python train.py --n_layer=9 --d_model=320 --n_head=10 --n_kv_head=10 --head_dim=32 --d_mlp=1152 --vocab_size=8192 --activation="squared_relu" --norm="rmsnorm" --norm_place="pre" --norm_eps=1e-05 --positions="rope" --rope_base=22000.0 --rope_fraction=1.0 --qk_norm=true --attn_scale=0.201 --bias="qkv" --tie_embeddings="early" --parallel_block=false --extras=["local attention windows", "gated attention", "capped logits"] --init="uniform" --init_std_qkv=0.0442 --init_std_o=0.0104 --init_std_up=0.0442 --init_std_down=0.00549 --optimizer="adamw" --lr=0.00119 --beta1=0.9 --beta2=0.95 --weight_decay=0.1 --lr_head=0.00645 --warmup_steps=353 --schedule="wsd" --decay_fraction=1.0 --decay_shape="cos" --final_lr_fraction=0.05 --batch_tokens=[16384, 32768, 65536] --seq_len=512 --doc_mask=true --train_tokens=286500000 --steps=7573 --dataset="wikipedia_en"
Each number is 200 + 30 x the weight over the matrix's rms, rounded and kept within 0 to 999. Layers, rows and columns count from 0.

# layer 2 MLP down (transposed), 1152x320, rms 0.0576, rows 306-315, columns 0-159
170,211,177,196,205,197,174,213,182,160,208,217,213,222,205,201,177,211,217,168,208,228,195,145,198,148,219,170,199,203,190,221,210,153,188,223,197,185,184,176,202,207,197,227,241,225,225,217,198,267,199,176,193,159,158,199,176,185,207,207,234,228,162,244,159,160,213,210,212,232,236,195,192,217,236,201,244,194,238,193,196,239,187,196,137,201,172,219,219,234,183,201,212,226,201,205,168,225,200,181,178,173,185,200,200,212,260,209,250,213,225,198,202,177,205,210,165,209,223,225,219,223,202,204,157,194,254,186,205,195,183,184,231,225,183,199,218,149,195,253,219,261,232,211,195,254,171,190,209,212,223,160,154,199,209,231,151,213,217,190
175,188,169,176,181,201,234,187,163,177,238,172,207,195,199,142,175,215,185,180,249,170,183,212,230,219,189,213,195,154,211,214,181,205,168,199,241,199,176,190,175,202,268,179,208,175,163,215,189,166,189,224,230,176,161,213,195,212,221,270,207,225,224,208,187,222,227,262,238,218,208,180,190,189,211,132,215,192,248,265,199,201,202,195,194,182,162,190,210,228,181,227,230,253,148,155,239,225,197,214,213,208,204,111,204,240,228,160,198,188,210,218,208,226,182,155,203,165,169,211,201,260,247,186,222,233,187,198,164,225,202,243,221,233,218,184,205,227,194,208,162,206,185,225,251,201,191,215,186,229,204,185,191,207,177,154,195,231,153,211
218,248,235,178,277,150,196,210,228,249,225,215,288,243,187,220,171,209,177,160,231,220,237,176,204,229,203,209,184,230,174,170,193,182,213,207,213,171,191,235,201,196,197,179,108,194,268,225,240,191,235,212,176,210,212,199,265,172,221,251,221,250,194,215,220,167,233,200,174,222,234,225,225,205,240,200,215,222,207,213,198,183,192,191,230,133,161,177,159,228,196,206,202,184,239,175,209,208,179,134,186,205,276,174,211,186,155,169,230,144,239,132,178,149,214,190,153,151,255,181,203,255,192,170,231,197,219,194,175,183,230,198,181,212,137,199,197,163,174,220,252,217,160,179,222,154,194,218,173,228,140,171,183,203,217,205,218,177,203,229
229,152,195,237,148,210,162,221,170,192,156,213,222,168,258,218,168,261,171,193,271,169,167,266,163,161,236,177,223,134,248,198,249,201,183,246,194,167,241,230,186,172,211,205,186,198,211,236,160,188,151,167,188,176,228,257,152,188,253,165,245,166,222,209,218,158,149,137,186,208,195,212,135,212,178,191,277,183,233,173,173,204,213,183,157,206,176,198,148,206,207,198,196,222,203,227,162,224,179,236,175,190,264,175,135,237,222,239,197,203,251,195,242,239,224,233,208,246,198,217,151,166,171,214,217,238,196,261,232,211,181,195,143,204,185,165,194,181,171,146,222,177,210,146,191,243,196,237,216,231,236,209,186,190,210,238,198,173,195,213
230,180,255,231,176,171,155,147,161,222,177,220,173,154,190,209,182,251,200,159,172,195,228,230,196,164,208,191,214,226,156,213,233,162,189,214,193,180,118,190,258,193,217,224,213,175,204,217,175,164,218,111,201,153,214,190,180,222,171,182,180,156,217,196,235,198,162,201,150,208,200,209,187,217,202,211,188,213,211,188,180,224,174,209,121,210,196,190,228,191,153,181,201,213,191,130,185,199,122,154,254,229,191,236,256,178,180,276,177,186,217,183,232,179,220,189,217,217,250,203,162,255,201,170,173,263,242,215,183,187,211,196,237,202,191,233,233,170,219,137,225,198,180,198,198,224,205,199,265,141,184,169,169,111,214,201,220,199,246,159
209,192,273,201,154,178,212,180,244,217,254,157,227,202,184,158,182,162,226,125,235,213,173,145,211,182,186,219,208,261,178,216,204,218,139,153,255,165,204,219,176,273,240,173,237,194,125,174,219,208,186,250,213,182,194,208,170,228,149,217,210,248,155,228,208,175,213,213,150,231,202,208,252,214,228,159,191,188,203,222,183,202,196,240,213,209,204,206,270,228,180,216,219,210,159,190,183,256,193,232,159,250,193,222,175,204,214,173,224,163,247,178,233,199,189,209,166,200,199,176,156,149,193,170,196,262,202,202,228,219,185,194,183,198,241,228,201,155,216,232,147,245,172,209,211,242,211,207,222,147,207,248,156,193,231,212,163,189,202,181
238,181,143,230,220,275,198,224,272,144,188,241,159,202,230,189,230,174,219,154,213,213,177,230,250,180,232,254,135,134,279,209,168,195,166,205,239,206,127,180,220,208,208,200,235,188,221,193,166,201,226,250,213,207,194,220,177,220,152,199,216,217,194,159,194,208,200,230,237,231,196,236,246,207,211,206,202,204,197,281,211,214,180,191,229,189,214,203,231,216,186,185,239,237,209,203,204,211,179,221,224,165,197,225,200,198,197,213,217,203,190,236,201,197,182,248,178,190,180,168,184,185,219,182,208,187,196,227,177,203,213,207,197,234,206,177,199,214,168,169,188,197,150,208,247,178,197,202,214,254,237,221,199,205,233,155,124,203,192,231
172,178,218,208,182,234,191,209,173,211,213,164,184,259,205,256,216,186,201,210,236,266,185,199,190,170,187,175,220,202,173,179,212,188,251,193,224,164,221,223,200,210,213,253,199,215,247,241,169,243,199,212,228,217,186,159,193,223,163,185,256,204,238,210,164,205,194,194,186,161,196,187,179,217,180,185,193,196,199,188,210,235,223,261,125,182,192,242,194,195,219,211,203,191,193,217,205,202,165,215,187,150,175,173,215,180,204,208,214,208,140,222,184,206,220,259,193,231,187,191,196,136,180,217,201,181,189,227,204,184,181,230,181,182,238,153,179,246,228,143,218,199,147,215,237,205,187,205,213,175,191,253,178,194,225,181,204,199,182,221
224,135,195,185,243,225,201,180,203,169,173,268,183,174,197,203,190,200,178,194,223,192,222,234,201,193,209,183,244,188,178,185,227,179,176,173,214,207,233,163,219,237,206,202,206,185,255,183,196,242,148,206,228,195,196,145,173,215,196,187,217,193,245,185,213,142,165,175,213,139,203,182,168,165,206,155,201,191,199,184,161,172,198,222,254,217,242,239,194,203,192,225,207,149,239,251,235,195,171,182,198,241,247,209,229,176,257,180,183,205,194,212,232,176,230,188,159,173,167,208,201,248,182,190,192,204,198,175,244,205,196,154,246,205,207,199,203,208,170,195,219,223,205,192,230,227,236,217,189,199,208,225,217,184,199,223,191,245,178,198
196,203,148,188,207,196,193,194,241,206,160,180,194,210,164,232,218,195,172,182,250,199,202,229,149,189,206,255,196,222,262,186,241,251,183,225,231,181,176,173,169,148,189,253,203,159,189,185,196,243,147,168,230,149,204,193,189,244,186,160,117,173,180,175,223,186,165,148,220,180,225,200,152,199,227,193,187,149,224,128,194,187,174,247,216,214,174,240,175,240,224,200,181,249,142,250,225,181,209,205,214,153,223,242,156,163,175,211,148,195,246,189,240,202,177,194,204,153,215,229,212,197,252,170,178,167,187,218,185,197,267,199,209,207,207,149,180,218,256,173,153,207,169,214,146,176,126,174,260,151,180,241,221,199,175,207,201,250,158,195
# layer 2 MLP up, 1152x320, rms 0.0828, rows 307-316, columns 0-159
186,228,211,200,199,179,170,276,252,236,182,197,171,194,173,238,241,172,206,232,162,209,189,181,207,207,244,205,189,262,207,214,242,180,217,179,173,199,227,206,258,225,151,217,196,238,224,195,229,222,204,180,143,215,231,201,202,178,191,156,182,143,160,189,207,190,186,137,155,181,210,234,171,205,198,247,184,198,175,154,189,245,199,202,221,190,229,209,225,175,201,192,146,134,220,229,210,190,227,195,197,176,187,255,200,179,170,241,202,182,171,193,189,191,204,226,164,199,201,191,199,190,145,205,145,164,217,200,230,194,220,184,179,175,189,187,208,194,202,188,220,186,204,180,184,220,192,235,239,185,199,220,214,186,175,267,234,171,222,181
216,159,175,236,169,243,202,182,178,179,186,172,143,154,202,196,227,192,215,167,208,198,173,244,208,214,159,222,162,150,266,198,209,214,222,221,232,203,209,140,176,178,206,139,202,194,182,118,219,169,183,272,175,283,196,175,174,216,189,147,180,149,195,191,184,182,214,173,235,239,212,177,203,187,246,202,236,218,206,183,197,213,192,220,196,226,205,202,218,122,233,202,200,165,201,165,189,179,219,208,223,178,155,215,194,168,233,164,124,189,150,237,202,242,179,211,221,274,231,191,212,160,232,195,208,212,198,248,179,195,192,196,233,207,225,195,209,194,189,198,196,235,197,221,189,199,163,206,214,135,248,164,189,172,230,220,218,188,202,172
237,240,221,138,240,218,217,162,227,196,208,228,202,179,189,151,284,166,179,186,174,197,225,146,179,224,160,184,187,184,155,127,194,223,194,188,202,248,198,207,196,209,182,213,220,181,156,212,191,227,173,220,188,225,179,251,239,191,163,255,133,200,182,178,243,187,187,244,225,238,191,243,216,211,176,215,199,235,168,206,193,192,191,163,222,176,174,234,210,164,203,205,192,206,233,171,204,192,168,221,242,176,236,164,189,221,218,150,175,217,211,208,180,181,249,142,194,129,205,199,225,224,197,179,257,169,181,153,205,192,169,139,221,223,224,244,223,233,201,211,168,196,185,260,168,154,212,173,219,190,200,186,240,225,210,225,163,173,227,259
230,204,122,206,192,247,234,196,233,155,258,170,200,162,193,226,227,183,199,182,242,162,191,135,153,209,217,188,186,194,249,166,182,206,234,216,253,177,249,186,201,173,215,200,180,156,186,205,234,194,184,202,185,246,194,178,241,174,216,191,183,238,197,190,151,214,224,164,196,201,179,178,255,133,233,216,221,151,189,196,167,179,220,178,251,199,185,187,198,195,214,177,246,176,166,169,198,225,248,257,185,184,216,203,222,194,200,180,175,214,172,215,209,208,237,213,194,240,165,178,163,184,197,213,215,159,208,167,191,208,215,245,232,284,219,219,165,188,155,209,153,194,205,184,213,173,175,182,250,262,159,174,218,237,237,229,193,226,203,173
212,219,145,244,215,229,200,175,180,177,190,216,200,157,187,217,162,192,143,190,230,211,176,154,207,212,208,200,161,196,211,180,239,175,208,230,207,192,246,185,209,173,172,226,217,194,180,241,182,180,207,181,178,194,173,136,269,190,229,204,164,164,208,131,230,201,194,206,192,111,185,231,216,232,205,203,178,166,217,153,194,182,252,233,189,183,245,213,143,168,205,200,213,251,189,194,209,190,209,209,230,196,178,196,252,193,188,198,176,207,175,200,202,169,211,206,146,158,228,180,180,242,160,180,207,162,186,191,155,179,231,219,248,134,211,195,184,217,190,168,115,167,182,194,211,180,209,191,180,149,170,188,234,235,178,240,219,181,176,185
200,178,229,242,225,187,197,204,207,243,205,142,197,201,200,172,150,164,229,212,188,177,171,135,161,234,207,158,218,187,124,219,194,204,170,212,184,170,234,201,182,215,191,178,194,152,206,226,243,203,198,213,191,229,195,223,187,189,176,170,166,182,221,226,202,126,181,213,206,153,208,168,219,207,210,177,187,206,231,162,172,153,205,202,218,251,212,201,196,203,166,209,175,183,211,214,162,214,218,179,213,177,187,114,202,176,165,217,240,209,233,234,188,242,185,202,193,159,220,205,210,159,158,236,213,217,193,187,216,193,191,215,211,177,230,199,205,189,183,234,175,190,229,180,175,181,216,158,203,181,189,247,231,213,180,171,222,160,193,167
210,256,214,198,217,179,191,153,180,178,182,188,207,159,219,175,182,208,196,158,225,172,241,175,202,211,213,205,160,195,196,181,167,204,212,174,207,210,221,199,212,166,178,197,190,201,181,222,245,203,188,190,222,214,208,210,211,173,202,193,208,181,226,180,211,176,237,218,187,202,182,196,225,208,193,208,214,220,212,180,182,203,199,163,202,228,255,186,216,192,187,197,213,215,204,207,202,192,183,181,182,244,207,254,206,201,176,227,203,136,222,151,158,164,210,160,197,162,223,251,225,232,159,197,246,140,204,191,196,218,214,193,174,215,206,202,204,176,193,253,147,179,220,187,174,165,140,227,193,208,167,185,234,228,209,210,197,217,145,212
162,238,281,163,177,198,237,194,247,244,197,163,211,229,223,171,173,224,237,237,186,192,185,183,209,202,172,188,198,203,164,187,146,213,224,202,197,192,183,219,185,164,207,180,171,175,181,196,184,234,191,226,176,192,187,204,233,216,169,167,210,222,178,213,182,191,174,194,188,202,192,233,258,204,168,228,185,179,246,269,199,178,211,198,192,163,169,157,195,203,234,192,223,203,193,154,201,224,185,198,217,228,142,175,211,199,184,187,184,214,207,202,177,166,186,212,236,247,173,143,159,191,220,206,235,185,213,188,194,245,184,248,147,192,210,173,172,165,227,218,193,183,228,227,189,201,156,169,180,177,240,187,212,205,224,167,199,190,219,193
191,235,216,200,128,222,207,177,198,221,231,214,204,181,188,195,188,143,198,179,152,198,146,170,225,229,149,183,207,173,157,230,238,149,232,156,205,238,227,240,219,196,186,178,216,246,229,228,257,169,250,255,228,214,202,215,288,174,199,214,226,191,217,202,157,218,189,195,183,234,202,187,203,207,200,244,216,237,198,220,231,221,239,147,271,181,195,167,132,183,179,206,236,176,209,154,199,194,208,236,171,186,136,180,230,168,168,139,214,214,141,218,211,170,250,160,182,197,168,178,164,168,181,198,179,173,213,245,222,225,133,196,217,237,175,182,190,186,142,246,204,158,221,239,265,166,226,232,169,253,216,145,161,223,245,227,251,159,196,208
205,232,261,153,248,225,144,209,198,206,134,212,150,188,212,173,215,231,156,174,182,191,189,149,225,205,187,194,226,158,202,196,228,204,183,256,227,220,236,213,177,239,230,158,203,185,221,189,198,261,206,155,196,191,211,213,209,203,170,164,173,270,226,157,264,232,245,195,211,183,223,185,224,210,205,190,193,167,187,194,196,198,212,203,255,215,167,244,214,188,176,179,188,244,176,198,184,232,232,197,187,171,130,220,175,144,221,195,159,200,190,228,157,226,205,190,169,155,167,248,182,195,148,223,187,178,157,181,198,212,238,190,178,196,253,264,190,202,167,200,225,222,221,239,169,166,212,170,260,150,159,228,174,238,197,198,203,211,256,182